config.yaml
n_kv_head: 4
d_mlp: 576
positions: "rope"
init: "orth"
init_std_qkv: 0.0777
init_std_o: 0.0128
init_std_down: 0.00856
lr_mult_o: 2.0
lr_head: 0.00455
grad_clip: 1.0
warmup_steps: 0
decay_shape: "linear"
seq_len: 512
doc_mask: true
Each number is 128 + 32 x the weight over its row's rms, rounded and kept within 0 to 255. Layers, rows and columns count from 0. Numbers have three digits each. The size before them is the row's rms in percent of the matrix's.

# layer 2 attention value, 256x224, rms 0.0936, rows 192-254, columns 112-223
108:112139103076135181131137143164192167129184152170076114088115100087031119126153089107121219151120098160117153169097164120071135081109141083173085082150140082123066092143121077092101148134137111167137150135147181139123149106142142162142094093102114220092098108187127119165136079118083136138066136119183165161090132123129096141131143029109
116:085143133070095201131146145097118113151155127103148165142144140116003175114108100104190119045169144099069127085172069110107095192144150112086106137119115132110173105095134114162123190101112185188173131107151150130122162092132098115104129109234128145166143098156131080173123149130101097129103114100134131069141064135120079104090148128110
104:163141114127135090104133179106148171125104118138170156148125117109114086167194058116162096099085113130183141127144138105094085111098091110148149081159111114106127085101161150148102144092132125160146158126091104119132081118151130162087139184157080057098115154121119123181104131130081101170144180111087099071139147071159115088135138119133
118:132124150109169146149097121144138116107175175153119072119093153174099123112125075129132117125077094128126128100076103122174138132124078152132128154084116126118057228104148120129165127129156166133135164157123069110142142151173154120119180158077166088107123144112155063127151100105096187128152102130119137138205114137135135092135134071134
106:144106175164146160146101144145110122134113091118127173101099132145124143147082067083122126125101144115099157117157112088167155115146065159139072078105106107162136085164116099153056145139207121118136114084151091095130146083118110116091086082154128110170139133134134119117126129045157122105147140111129135090093142233162095131186146128130
112:177151126195089118102093138127143139163092162129143082142149141109114116163185119093091057133094157133176074097103108138167111108144127137139134084169154121159101139111160094119179166130070096109112117138168166127186114182105171142132171109118134155166140124175144102165149095111098145055096104076088181129134076142166162233079106128148
120:156098111161143199193145150182137133179140144107133068103127101141146079114143110150169098146084118156118100141142139180155135121187118136151140126165159102172113137111139085096134215128165106090124080115035173098073118140059136134163131093064145122130117115142113151152151192106085065057093098089180137165189114147145150154137077085158
113:093163170163154155109125152211187178099154126094143146171105131133103152139109115181122200170123158124187178084153178137132112075102114123100143190119217094125088088115136107134125119102138150121116083116182155113168105102114154124135147220070132150141137124062137165122078123129161105115136088126056135113111075120158151129126116070230
115:139156134222128168136129115120106129152129132120128137094179123143071132103145115214147104121159118120061123106153134068150108152160159073131117115165119093150092081151163143184161120120120163137152147145113086115138123147177161179094157139067121209139143100117111118083105134181114128153117201065122128147142074142188125099138085123180
110:157114183156147098166131135156126155109107133135159136105139121128099117141157130181137157099127074178123180066171131119064132116162162071087137144137146170143130225113071115145065061119060100139151112140123174087162173115105127129166123131119132125156169176151167097149161138139154144157180138084141079206111130175132143147155160130124
101:160092123179059126155194137128144098104085120167079116141185070088098048104116158119146173103127075109113167152132113106140122111129122132128114143078119138152169129117133183118147100156127085144113122152203190157162124130157146168133146167119105124081097124079116145125087167103075136150123175103210124101026120104128093123160098154182
104:125172137117097083100212083203135064146121124116060182143109135092169132138180092134121127135164143190157108126136112133172145194125109127113115128145101183141130146071150050110164136096190149148159122136121084122107174099131161129118064100181146110226156142088135131091159134139113067160147116179140133131131135120162100173134181143120
109:142109090135125138113104135109128138153170155090147163157130142094110125096135159159123124120112146155075174156127145141151138098066141070120068146061128164234138171144183108191147100149147147071076176121094121086125101136116126120134096086134149036168128139157136156126109085138151120154124108125097169179104076165123153113088098160094
109:155192117164041138141201067141137159109081148153061181096100145066134111098156147168072087098119120129117151143066154140110151162134145094131153150150098140141138132162089074185128187135131132173139182170159141135085139088143164141129105157105082129111139118099076127166141128089160162115146103153134160173095154080081106151101113102099
120:224102143125138093136113200131125127107163174059211170124111195119073180124136202138128158118148114145106084123149134123109138105139200149077117117107078149159166255134057139073086164120134116128171109128118054093084128134171163187176152109161100124090087131138133118103174160144135116111111160141115127115134112137151139176156134096126
103:155157082121148145162127126128128131117105091134082130127170232130139095138142134103094106102106140160151103140134136155105171111122081153109053170139119174087147028162130063185203146140140160073144124142112091119156161068063111144070082122183063123102051122150181137072090112121096138132174178128099110092102156120097109111098106091191
108:112139093099110165122157106104129088134136135156110070060144174141127179196108162112191089119101201098157148083156163133102123076161126178110120107117148135100088130063097094080061081086144138129093093184175128101087155158158097114140086092186100109098074100096112196153147101135128144117134081099142153200089130145157093140142077087062
105:089135103109163126097106103111104098142171109117085058151116106142048124155144130096088115162131158071119114171092187109160079100113117145138134045139107096166146127190128146155149159169113122114104160136170145143164072189125188131157081090121145131147131178100130118162174124104103142148126109083129099124146131125110143130161115078125
111:145175160082108098101071134076139112130178176169168088170128134176119131111099161133111159188110121132181118130116120114104115080102121149082132217155105050114128146137110126174181145151137089085132116162144137147145162105051182167099121143138109070127101150144181148191115111087118122101094118122151153110127132156154116123100188151193
103:183131080134125138117038155160141136121127176114052136099142088156137140134131058075139195105138130163160148139121137054084093125118110137132097162131112119080156154149108165167101146151140171121134166124181158084059093134115083094125163162139121116118153129114154150096102169103140166101126111121163147129146124091084107118074103141159
108:086169097089134092186131187131133206122105141078145116131216137128151154092085096147121120101189127147129047166112165075135062143099156108137118112134143066172116089099169088071123142103136117119127202122111162093156126114047110099099129156056114082097071178126117095089085114122110155104158128122115125122148125150166112090204115085139
111:142097180104149185115129144101050079083143061160201102143150064161124177152146115146140186063129098154091101173129144106156104100125152058124127167110115125098129093132112181108165154128110048134144155122134095110146144097096154148143177138189127167127115119157148129135137137132137119182110114080116116132097116076107122113101178109049
110:114195056092114102148187138179133121104153140126145144144117213110118139145155105110172137129124133138115171108129125155131158101126143093117133097179129180171151099119113183152146144143135112144092061137144128106142093049100129076155129128172179103156114097146155132122165122135193135127151126187097187145135068170187064140162140128061
106:162101179124130148140121118098107133174143125107195148154077134123119130094140175129095107113107088148147143116101141099121112110085169098141154096108156177151171087117123174176164163086111128139047124142130167117126155098105100126141158162143119100082144115103098219112190100110069111151137152161147149161174111162108114120077093120103
103:110051173167094040102086082149172146121103153173249118132137154108135113138162104170103170135119155118139142139138113160129132142157173120152094200062101123107140108082162133149130075122083133107122132139136171131104108093109095178154066094078109083081122149136111093088172148133155140099142071043157129072197151073132146124142108116052
101:133129106103124132119148148103114130092191110119041115125164109178082086177110121135114124166128130146213147211166175138137138086112110119145139090168143123143091070149130076167088125132116154123128173113089089105162086126118108084184137147077131061078168156090124129190134118088104142127193138126124144200133124111185176159115139105104
110:132108125169100081151121118188131074170179133150165165133130132120170145113106117131118183160128117080101111120117134150023129103108136154144118084087137070146111166119089144215114173080180129132088181189121120164101142118111137133100073148133124084130158161088097104174163091193218100069095147075171144131165134137148126168114155085178
115:093113081111060095114131055110116133158127121124120135082146164133122172147102100157126104135099087140173154151130102116068116149057095138135113122091153149081095167135147165142153163133123124145116140166089169144112096077120092097152078184153131120072104075195156106151070141144147121091236135166154172128133202139125141107105086176147
100:120110187108110080152133084144035121154123153129111137172133151099118171070124133120174166104115026170113138093128079158094162146150104159090103094207156194166078120119123116142172136160141121104103113151176141149176184136140148204121094109085093159129133149136167184139139144118144178132162163169085131077150131107143140131102088085136
103:137148093061128182107085122084156086136136139182048113138126138131174115105137176167111108091100079100150084105113194117173115130061146186093075151118124147141128121084173122131141124137162141101146144086174100132173088113115077167126145154067049137099137145091176106109160148156091090123120098097128128184101154107193126055100142150091
095:142171122115129047108142145123090102085169111153128168114149140136120095161086069130112137150152148102174134140136121129128130166125142174136117080159102155099072036133119161183114112136111121120117135172093128167125159186114112142063172149111157119134090163118128139084149143128108137095127105107128084209127113133106103096135174138137
106:064113099157082143190117094082153095150088172102131156146152105079151086143142160139060107149159076129110111120172127095110163140076113145165161148122126166160104131126091094110130121136138103097137143228124129154111152160115101194099126008127197117104095103148081118164116129127120091128060123112108115111139097142112142061173142138061
100:124111155185132164191127114160076098120129146161128121141152074203153154146143127166128149177173168152180145137076126104144075079126041119106133139109114163062105127145107199091136129129107100132146136143140208161125165144148080154102105140205147115166096124087214116120102095105082107157072198097108091140172151140144118112163129172114
105:180129094137153201176107130165120168137076118142102124163136159090202162178151118132140079120113148188116115075147135128144114103113079077096081113106105181152110153123163136174152079155127145144117142100090114171169159071157123126106109122123107162068116143118154138098167155120161082115080155126135185086119087100207122107065155088083
111:130149189104066177066125136128123129130132117092122140123137150122115095127143157126151166118133096116137142069140099111101128135110115186128122084078116133086109131152122126099119135152134141126104134120106114188113092089160145160112067104125117176125171150141092095176135079162092166135110110107137162153169117125109180090116116056116
109:078069117144121126153076116130160124140148137094154172161156119112164145114123172150102102162144196164101142142115166163097158135108102161123107158111120124153203082158103154119099108185152133112125093121112163112133136148182096090144160153146133133133160145088083156118134142114125194130140096120075165125145150206119108122134145159178
110:111086163137136091147170146131121190136097194173088100132131138100125142148137139184150151140079176158174098138116083103094164118120088179086123109130121125103096159094121174158058174134124086121137111168216098097166078084115153134095139098076184142110108104114075102071127150123028140116166100091122150152108066095093094154140176142160
104:186172126100115150094050148088092082083059130072146142080109123102089071114080138116112142113130144093080100119127159094104080096137146122142091165124115152096135178074160130087115115122085084169129167107196150169133067163138125089095130065122074145155157126154059125121157121142203162151151121120090091173138119144187108101079092130127
110:050169151123160109130155147171114165150142141135139106060167167135112144128079145102101164115087143114156096125089141126081134105139139096133089136243193172219201121183162087156123088130169164097156139134112134143113093160170066144172159152119160137099112122089103099142149134163167117141107108120139121117084170127148124098101137134060
114:136112143143117097139096146164154144107085089091103115162150101108070099150138173110153140088056220125170087173064165169082123069142101121130095136116178146085063148124121163064140129093154164124143118153130137138089122158095194150112114116194132114152136105136106175128116215094162137169127138140062138062133112117134171156055117126062
103:155142141120102098106098110132136123120143170127105127140173142147122125146123110087105215142136133142157168110130087125160075089100162215095164115153098091137134112094089181137099148105216119072152092110116148114140095177166136200149114173124151105120132074182187137147085125134172138181157196153167090132097100093112072162150165148047
104:136116153121120076138121110112143150127124108081161147173073126105102131164127161114111119110170132121195177137122173102158146113155109110120087184159094103146138154112182111049109127109150097120129101175171171073178143087096144147107150165128104138112108106158126092131125115121104139101172090088098105156110137133170167135117140125179
103:116144140108132115077109179126094087100147189124107105143129116109099188161121109167132135105136086126078105129190111130137090146129092140057050127123124184214119088156136125162168099154095148134046110156098143172133076062132155114117113066156079149161140183110123133144099113106129136106134135157066156152141182124158103110144153118086
111:133113139093066170134118139147166084138129118117074128079137134098087153156100065129118147067114044143111072180116156144138173154165166095165151118171142142102153049077154146129124182149140087114111182105149179068118066123157170158091082184141089097139085080111159155092167133165103089088121138171103101086112105182148105140112180188146
105:187158122072123179099128111116123180165127104176095159136179159035156119119160150133164144136116128112130090183122142113176114091096150148081139122162158099102168081093139134065092112102152099109107148159104086095185134178121128133163073160097176118120131120122112142108184118144164156103149145118168124109120134161095146148115084127146
105:139148108134122091140092158128072143094117144140142119089116135137143083124144094149143084107127132103087138138151107148122126148153133088122141103142052080144186124179084079103169131121111198144105156100102115098114143134036156141075042087145227154087125127148159147131174170170134082113121138197150134107128142124120083135121137136090
109:128115093093199104104142116194114101133100114108161074157161146100141092172168055106086209120122139137097180074142120086110087139102091129157140154088158104166123166106145141086156223118033128116094090160169188133079120127128123113166140054121117098104069120193153056157138110187096197158142137178085128075124098135194091146156134123120
105:101162138170112095158162114148171141112084112142166215129158131186139073150149165104126187055137191083187120154121149128118093133141225095083134119103191147183178143140107137160132180098154123073114150129080121141083121091130134139079162062133139063094157117131178100094115153103151095154100140109118080090132097137103131081140158096124
100:148112134170092135155140163108129108106139123168099166136172090219107126133160073147115139192102125135064099081155149128153110116095102195190101090081132144094154137151083107150108177061137118105159088132122108136110131152097101149166147135095136164108213129165135124141194166148181126112080149113126127118130089086094140179106060152193
100:125107161102123093117179190126151177103094090055097161123119073128109140130086107143096161094134157121114140124163127062190119103113130111123152145099192094192143151157054090125112113126104118120154117104083092082104146109139134115123172153110137049126116140184146186148142086119128225168107139120142158159125179127117195175129171115200
108:101091175131143130137150140096151168117208105128156094132064116146167111164126146121198132157116155119094131100133186097014158156157103104113148081161154137135105141101119127123144123101102138184125116135103090141141072136164096136099108171101116108093111126163156066083158164133140099136130096158166117137072173112091137144125140154168
106:151108153133108138159142125115108121148093111152143167139131150148078101137112096171119078108102108111166096121177170145115142072085167135115134150099137093114090125102152121114115085129107133142157139166068141105109099161163110069103127089085076195119116172128191138099100095119119147132123114043129141175171167154088136161100130077167
103:103092147153130148158110154118134109102150119153123175075147076110200083138067141143128121068120125156132182184074180130139100169139159134132188135133135174175141136138134096119212146101099111094115150131170103157104120141068099122108119078155101123134163152156096069147100199135083174168050076115175100134095113080145119135152132140138
107:140141099116134124141059091130141114136173119143156061167105150119122103098148106105070140097120143125206129095179143120124105085153095131108164128130178089169135152119152124132136100151087160144132125140145113091101063162120165153148096137136147147139192114180083149098114045130199104192085185165124147211122119110093159140196101082155
110:139127133116112103110120135138166130096107076045173170125139147153165107135128112105137160155145138119163133104148133109081155104139131168112084153093166120104196139096170111124142187126085135084156115110110157120150133183069152147134125140152133178123070137106096101115201104077060060103105185142139089151098124156091122062100121135089
118:093150109111121133182046077154128125079111098131169118143082152151143233159057144111098154102118147112170164179147116133131128105103161092135162102107138103078047152086118166137148156125124109152083157105155137185157119118145135069104102097133168183141168124167122086118139162095126115138135167160136122099100132198144103141106133131062
112:136113103114114054120114186122140081126150147141071148117142128157138083050113152161160171159151179121078140103154098168153152116137106158127149108148106175085091112166154093132090070122152152150127173132105163177138086111081071171170099127137089090119102106203092140094185095134206132163145094152116123086152165128110145165153138135133
104:097124129173095172096131171131160145123123138179139088086082111141150117135144161115107096104138160127154176127084113133093110165122144145146083150051107064106068114095135160124119066167129098124147170156099116085106176125098122195148149156071158130152093148122114099111193141127173112113141128139073108114094115119092158145146107138141
103:189048175155160106140144094116145151083149117168159161160145126089147167172088147189122140157149138109150154126164153126112153098085106088091193121158154161135103109116107103126088089147129176136100148122069165130125109140109171135122128090173118108063113145153165078148139105111138138180152073103151067067117130094085150115127075142165
109:134138041108127169130156147155099130130147185141081171104101087089176077123103156133144166111146179137132128113133150109159138126170146188135132111112066194129157038115119139186130115098131072118084160127138098150133091098190107165140075095137112120139162108157144105089179083121138085116100097123202097165117090133089137172099135105100
107:125089105060117166049130119133124062156174156145127158093118115147115179151111120134197119116114130102118166149127174168183135168104162148135014129110136128112124119143138119110082159052107089132137124134125189086119141134169137156167134166127190118127157084109114104155094096122100149106109132140101125132172135150171135145109141148158
102:108110128174129148118103177103124095134077099137166175146070163129116096069201109135145125133167145150098157143132112145118080104113138095135160151059146072126139074120129063132071136154132137133149062172116122180153180154121124144115144126101148118125147156092107172117126145169171163172144081149144147148093174102033190102105120117177
104:103164114183073133143101157128123137124159152146085098155143176159143065098093134118132142105157118118110131128146150125148146147143120151132160134125103152155160145095114149198127140092131138159121137108091173101112098101137156141139144079212123194174130096145137137150148156072057115134102179144154131084145158136140141162160136152108
# layer 2 attention output (transposed), 256x224, rms 0.144, rows 192-253, columns 112-223
110:156056035164132134155089133070099122141097126119138121115122085119151155100100180124138163088135152124114097128149128080146170114151212198082087167079066159117106078106115136112132117094102130148125139166161151111147130183083127086130160171170126101124128128071132142166167119086177058102121143141164120107105206124100088165115128131110
106:132119104145116143129044164138129099081128140097104120083098131155161079078090099171103132087147132125152115124099113163161083146103088097148141154065167175158114122155196106174113176098138057084134138079112139127118088162125132118100121123076098141100144165163150112179109167166136162103100122134161136127136151152130133112113191097077
105:124126162091140074166129107129161096087093150160053129144106158160152122153125108120132105134231148183130127138139151146084157125178088080162101179139090154116108136130120085098098130202134089117144185172222105143134210147133180148137104048167095156095108112133121113125164147143160102154105082142144146181139090164143089115093167134137
122:149128169162143127106090094115104189135101124169110141087134145098074160205114147144149079123139148174207179133148139120166075089137168117159097157180177101137082112133094143113168054075085126116168191114090125143106107115167100125141073089158117090113108052114104168198112067129152147124156156130098163133123166098136079117093176127186
104:133115126157110155141169110104153164187063107157143096085163073144174141110097132193159137086141164110158056124142037156122127106143125126153132141117127168119128206182151176128188131119102089101124082115084118096154117138130067124141111081127139131136102176174104096093137086169149129168185132125115176177127070126111130126036149142070
100:087140102141140108125122073113131158056187151120113170085142119122099162089112176140144151116116110167176109179099059134130182162066153104162089114116061065121189165133151157151124087119140117159112158137163058081056133064104107134087101147119135163147079113169134162094105114117161170167149150148125065081065091103087082089175146166163
115:134158159156106124109147146141105116167129131092128208066143142117078135150113096120141120175063126115132204156141153113142076203133130140145178180073080102126166084103091190126139106134125129181131093132176124125146132144158148118138104137129122095135081152156194155140103122094190134152147176156202107085069183141087087131159090122154
120:128134136114098133114099139147181135149153116116106134116096131097176149159133164085193101092116136161115131143101153089145076112192148154163118141152137170160187149054139192113174143159119119128161121130159132161095124151150162121152117149155147162123135110177099075146084168100157179105138165153184131100182185088140132103086115136143
106:127141117117138110141176127127116186128139140128083150137143172165119165164215070097111105067138134113147149163110088111114107141088136129111138124133063160098147170062071118100159149192149074145100082126146103132159165188106117121129058115139119109105125125138164147121099141095091128108147149089158109097127095140126116143165115145120
104:099130109071103182138174104072099135101112119151114175161141179153153079197140161054156158081103086118110134142171170074159147139078147125152081125183108162089157111222133137107163125147175078125141151154125144079141126139110179194170140076121126170104108119122092180129150069095176136125112101186146143108115156111086079155117090118114
107:124174123141126129154118130138105124067163122105076141148100134221167118140124118154114107118214167128150075125097136128138086168131180097128061169148111067123119129161070112101116193151142117163121093139079156131114068145156111133119153171097115129137142177088107094172168080117184127064079161094102204162161115112114151119164079151113
105:113123143174104159187112131112098097179076150129116112206170103085152141096105108112093123029124134110114115115105154163102110089105100082141112111136191136142128162153137175085046119117052102117096137124150177162150095132149127191110095117122117153125171096144151086155124107134132132109129153119115163086134137150106160082101128110163
111:112100154151134133117075075083074133114126170118091130140135151195108130124104072065153101165092131132107151117163124100073126154121147050125130088153155192050070169119169120096086123095132163167149077151087064172135175054206133129129101061119083135101147077121177106108173175111086156130156122125137125108100130160131045127148124123133
117:160078126192200077128060147190108111096154097141068112156181063155162111101173167129096177108123154108138204204163090108138109138156134088082155139137210083108080103113165139101117082148163116140182167106121165128189142155126122141081124181153136147125145098156135100139140121113143125127119132163110189080140143118051164163111140122140
111:178190143138037167033123116149125104094118171136071114206156076102145154127113124080097128079028090110173123132078127127145160126123095133116134105076116128119105083144122136191164126124101184138093136161154109113106131101052096097120151127122135096133140123180062153120118137106104144082099105123146084193152162100131085140152130131144
105:148099175175148126129137122129099155095153182058192104144099047150138176116095110116152156159124084132121077109172121135152085088251108126092132113097117155112101174160099142084191097073105059183098145157157193110159107106155145093168150112097104114138181106110146164152103170126157129132144136119150150151192100170151162133177099148091
115:111149079179115075153125077077144136153154099114166146133103079109117049160123147127080092179151121105142113199142147118149163130152138120153159172076186119189133147156136170160129122118116153110127065160107121170092100235151147101111179113097175111176181171146160130116121098160118144117103161106134101087167134163124167128104114126204
111:147130172156149105142115152150115169109098121099142128091139136090181121105055137125159155162104104152111119178097070191099118156141144087123161174103164121081126138176110125098082166071151189115166105165176148171142168112138147113081104125133184103030102096089113144133151157132086143143121204105115183081094156118173087117116142144123
106:125162140184092147115119110141146123148124127153134158139093163041133150128066130128131088134104090145139100136138121197117117150122158220161065092108126185085109089147159102132079104109137163143139110137117140122101144108160159074077114092135133131122117141112079148074196131115107137113073088145178092116095187082189124190128119142085
111:152135090129128112118075134132097150162172080157098122134188123134122087120137188141075091155118149152111152157119110132147111156176147128127123124136107108124150134195164099127160187106105103143147105152154158115162125130098178099117068063151100132138092144137111109196145127166119122144104164103100105163122151109144110173149135052126
107:136133132132106104077118089112119121136095106120132074121128188080114182164118126099135104190148175125099113110144159130163128088077089186148144161134113136096145133090054119114129159079162129158101156085111111146145191143122098069133077076128133127172123096198106102170170176102206129124092171142154116096131082071128111126088098175111
110:163070113199123051142082173129181209039175150161081092074175139126120086095187091075101133079138147137160080114179098137134161108120082168134121124095176201167132149122147092150097127131099139137088118117115125131171117085117127144074127113116078119103154144123106113118114086156123107118172093102133187088146134122098170157129071120123
104:157164204143150162144197087118122046113163122125145103139191113050088123083157162154107115146094169090095128135173169074119121090125135172094122163113146122153116161103111137089152108099158121121165125166147105120115082181130101215108099070093089133129163165141138128166127144206170187133176139095179133062113143132119181124104081139108
104:137159122130160146140048080155144086124095087062067076142117091142103101106152148194128146132111147154162128149083132114162078093204102098155159164092095173154084098130168091123158090120123093085159045162104101156089171126105106139088128147079102118167112129108143107111103138117127086096139097049126131149188145132135188154098175118132
107:061141127186156141063098140091143129182155181164078169155187130145115136119105146053157129136107149124120086164103140163142181146132065166108112092185122107126158062156059156178149131134173134170154140109136098177111093127122203147144184123100163146125116116150121118116113130210066111145114138114109110084100136142078106118121175161166
107:164095159160155153143096129179135140175115111164138161165138065088166170107150170128133146189131171153089112094166186131079134194121151106131168157102163154134113128173113137116126124144114121107116140138150132091105122212177173107058097119141144154126095120092120103086145117156138150143126139119145121089144120147165097176146152119123
110:124140116155154183139140132091129154094076120102114165186144165169107159143135129090133121126150120131110193228069092153171114133187106100131180096116126097079130090112167113132110096148090175079157136114082147193165130106134147155145169162127096152083090103133092131130132160155110125118177117189143160165111111113083084151064147143084
113:098097070179126128112151171130081138114118168124115106138101171113144121128160137077106066152184192165123109125118181145131121102153127136140191092176165119151141120065165115115178171137085108143145149127121113135101092135149122140060143105157140154156112206132105166123185111192106098120076098082179068159105097090185126193090219112105
098:154144140146067141202118163118111152142161126084148071117171128164111154122144092146109123104063137086142130132170129174096151121056162152119092159158121078115103103146089107077224090110136121150164151143114133142141121124090098096124141121078116094183185102151126095103154111146152070186144112158161127145139158136168119131183143151160
105:155086105098085093109095092158089181074105121194156117114094078140108118135128149098086150055147173158117121149144064156113072131120122167135148091121116138133070136121109070154145097091156136079125150118066116179121133100128131123154084155122197121150068063134150130112161135120093157092083110137105171122170187121165187135172130199148
092:125135191104126100089161078085178129134155098097100154175075123107144153117118086156154122079097111153159076097171139170107119111096067078148117184117141085148138124151133154108095190107118111125094170117135093075149158169083103140143120133158111154096109151173123126115128156153077050142123135100136128097113086173189219128124127176073
105:133130142092135077136098169088097089120139133116091096142117098135143167124121052155136143122102203107192153175137131180131132183161093067137117135182132148099180109102115124107140107149185196172110096097118121100127104135154113091120152122127076087133095092069076143080079110132114120076119100121183133094086179153118130142144098155109
109:175149122120155144098168117112136150135123086123103111146141095092132074093140153126144080122199093110125153110157107135132122162160124107117099155133135141147195151111135117061116166157102128088135131094125141109083111119152158090156148118191102079105108207149092140103171084137155053141132041135105202121112126155088114171086125101063
105:127157143137156151146132099124102152076158146130166159088132105153099116142168079107177179128160120095138143127138134135090217157149115160123131144142138074174122101105157155144126108127099092128164139131132139119131186155158114136185104063127147132111123113156147151156131087117101093091135108143134106115187122071131113131156136182133
112:125138069153148116128178153179145154075120146156116100133135147104136120120123154065171140132080144139162164137174157100154076117139170111088116124154103104151123098082166163150122077123101147146145084128088188063153109180112157156128168122156144094075104135175127128101122127091167099087106107082100089152195150156102063104098152153154
113:119132157131152133096124072119125127092166148102128134126092173125107131159113093174197195096161092138170131138089113095127106134169163186163139172170107097109190131110199110182175152110137100188110144094191084117081156074078129172161122122085123130104191095101125117110128121178090103081124144150124115085079108161099142159141120075098
114:162112164089185069155159109149128147147163121148158160067149106133119072112149092137116123057153101163178186105081144134135104125095148076123068102198165126135130079153064143116078127092175140128063161137116136174097125175104079116134123126144085128187175118113123070120120126143165058116131167099107152078147109135065118162129152176130
103:107091135141165121138080066185154165148144189176091140156154075149167127138158164130187173078196133145141154135135114085168123159148173154147121090131134108102093131169128047152089109101084101056110081105103073143154146115088136070139106189143118119102184058138128135125155136142127115148120109075127111142144136118107136169144099103182
113:160156107168137139163175121067173102094106091116155122146119083111135136138152141101127152066135138110135167156145064181133118176138118228131170153121135151118069091056163078141113162079159064105119173103126062174145114111141174164148145135129083157093166139119160161188113143082170177099111155132097094136108142137146075159086130113111
114:117186174149077127137040128138147089078200199163122126129155079123154111112113107176120081172128080120114166122161088146172171186179147208123196088105114121163132129097127166150175136132141163140080090122099097133165174135186033197160129154122151163117128123134118118127102080145108116128139148123113099081103119166099091115145118106131
116:150138112130150127132180138109099089088136152096125181107119103112179141113141138130141071064138121119114052090113087127117107137093121146131134096164177145135136131171150141163152107126107168142150169157133127125079139171116077139127091144162105197162041144052087087146145142102174112126107125107076171153122143171116157137098120149182
107:150144094157080120100143152136127137134202135200132092102176109171114060165089115121104070160064137128115078101143154168160102083192138117114144137101123123146155154086070113183114147165157149113096153105141103132088116165170145136115118172116157174149122150178103146104122144142159078128075164132163210109107151149061090144129163167103
102:165087123128147162124129049123114136139082135148183119042159157103153099095106138113154208131071083100109137144096142122101105129142160135149159119114133053160132099140151087080162184118153136159129136073184103147068183110109097071139142146061163110157145144130157109122160120126071086121135139119095124144129126118082138136110119125163
116:143137126179149059194127166116093094100147127150098101130073134130098146113156094125111102109112168187096105153138118139153061114117094147101075165105112161085103125175068123159172127070082162140141095106146132157121105154141054171153135130186143164116156128182147087190146166121212108120139105098174169122073114158154176126113113129097
112:127172125156112086122120124170149101064114247096190140121120097167099133180086147114137137070146158107141130141112123132127187116121138163143069117112127169132069129151085163116116091121127129108141101138202145153112137152082085106181091114101107179152137142108105106115114196071119139157143127125074087087190124154123152095167113142101
110:137069170150182092141126143132144117148152105161164170157092127103157141137132121090113141007076151124111117158151156145169163175197091125158130148138120120134049143145182112231147123111141114145195141185148161123140081152195100145124164098122098179152114094147169185128111140074064173155185112118077139171091142142094105096155120120143
093:137125113132088172088112081100106104105063131170151184133163141111161148094115138163151016114163115192158163117098184146126183100133121093069182161150089104193152120112077166120156086116105145136183138199069098145175110109077088134100150151147102116180105111204150145124126138134135097121130121118176170116074125148095090104108055126161
107:135140092168119097138092074103101149138106138080128122171145123147165130152083098103113130174125146131124188107125103086090105088088089179123145091166152175111151095163126093162097156144170086151145131104141087091122060201175167166118153148112106198105107091128122110203091121139080132131132085123071177143126173164126154126150096133126
093:097098126137131156125100103131132129133141103206158154127134156102193159178117118149120113109116134133111107161117125113157153173108077151092118107132114097116165113134110142121135104197151150125119095129167170116135089121107125153098111171154091137094083075157095152134100120140094071153139060103123159079192090132091059113143161178074
094:198207118148162137107120130145090141111112164139112146170173159130122114140093150156101173173048100182119139103146179125128152124090106171109135141141126162098154187147107125124109108144117110132046108135142131130105094118152164099133106149181070145130156127158064029108179090071146082166133147096132179115139108144041122107139123130090
105:131135157133157099122145149182086149093051143194133137154127160126126076171087119110161135145126107095088105123066161161184110145163165173099084131131139165114101140175134115085103158087170097153157145172086117157098089139101160160143163152160141161149123096134132144209134163138115137089127083128150159112183132171168115086140112175130
107:090115137099108148091166137109164111110132134109140199143152130116124134162107132109098169230159105161059106169151130140155094166133131078159231078104108186102174144170142173163190099118117122185124130112115128124127132118167127113180137175155165129085178145073134159153143161125149103064152144173165167088153071127141177088128149206147
105:066114139182106130129072082152079183177090111174112159135066133106110159137198090094165118066194122133102126111160104125178144126193108131102113089142123136070162164108059090157106078121132156117110163120140102108114076102207154120156144146136155085089101141111168113078140127102172087099160125137128187103045131116086118077126124146107
112:142139149069135165119153166098118154127140125130145140120151064129107141142096090100171150131099117150110122140081133090189135152108197126135126113127070133111124175108118073114166146115086156113178102185082147191165185114155154113170168114119067109127135105111149126143134190128089171117139115067136099110086095173122073133131090148102
113:149110197140101140147173102056081066146131155069162119101062069142114094106103125124125083095169131151090116132134117129191103178147118112140111139097137123127105123151067164196143126141169127157123125111122105158158180144143117109138172145133150144078159112176142182149082144087129113094135086108138158125144081103207152128125102138142
112:133041141140129122068118100143105144149141109127121174121136103059104062163137161162137156150156128169043158063096145098141133091184060156127100129118138191121115126139143133134107164138105157078146150106141155128101076166125135139143193090133097076146152103070114088140117129076134138088140101152162084152119155085113128107092099166134
114:086129135124159165136089139102165093142122076148122171189181167188102151113105146123113130123060127107113119121195064104144131181106108138133133147098187136188070130086093113078113124121059173169157061136148136075090086091180136133116187129154158145123165106078134111156083116192115143101132116074115165160106098116124094097178071118143
109:129192150103112133136137141096138130132084097103073134154088123136003157113141163103146094175159114125189063133146079127150124127132104129102139135147118168165114091170107182144110179123191101157112127093100136154121140175111096135137106140204138124146089112099159080115108128143105150112128150141105119132124108083145070111179134115075
118:105139165187122081101165196093147112173125112105117119097162133133130127108140085121139101157102106133077132174105165120118148132150111153129030099108121143085155116163100144088148087140137183142151116153107076061149127186102189156133137141139192106102168030148120140168162114144132096165149090153131119128134130145103176121123157098114
106:144123109179173052154102128112156113099119103127179109178109095142043140089110132096135149132067154036164192115133122095140117159066122107122100102156183066107147140102116110132080136136088114147131056122127114083093173187107117101150150131139172155145067151127116133131161093109091158183137096161118152116135142150149150123132152172142
103:134079089142146125131125064114143137186133140127094109094140194155077120130110123088082142120156143120094123087057105078159107099138180181089118156051171082137091153134122122180159141147105154151071133118178130097100100108188102085121116134118095150126160164120112073081137117143148129145109083103112154121109119159101115135129169175113
102:097124127083055149114145141121145150172107159106088117158139110150140148082132177184120156161153159137158138098147122124113082134165100117103167102154090152125082064100190119136152092128150117133100151162168161129158132089115165111155130137092136132080113142154166088159132103102112000138148110151146172165242178163144115083124155158181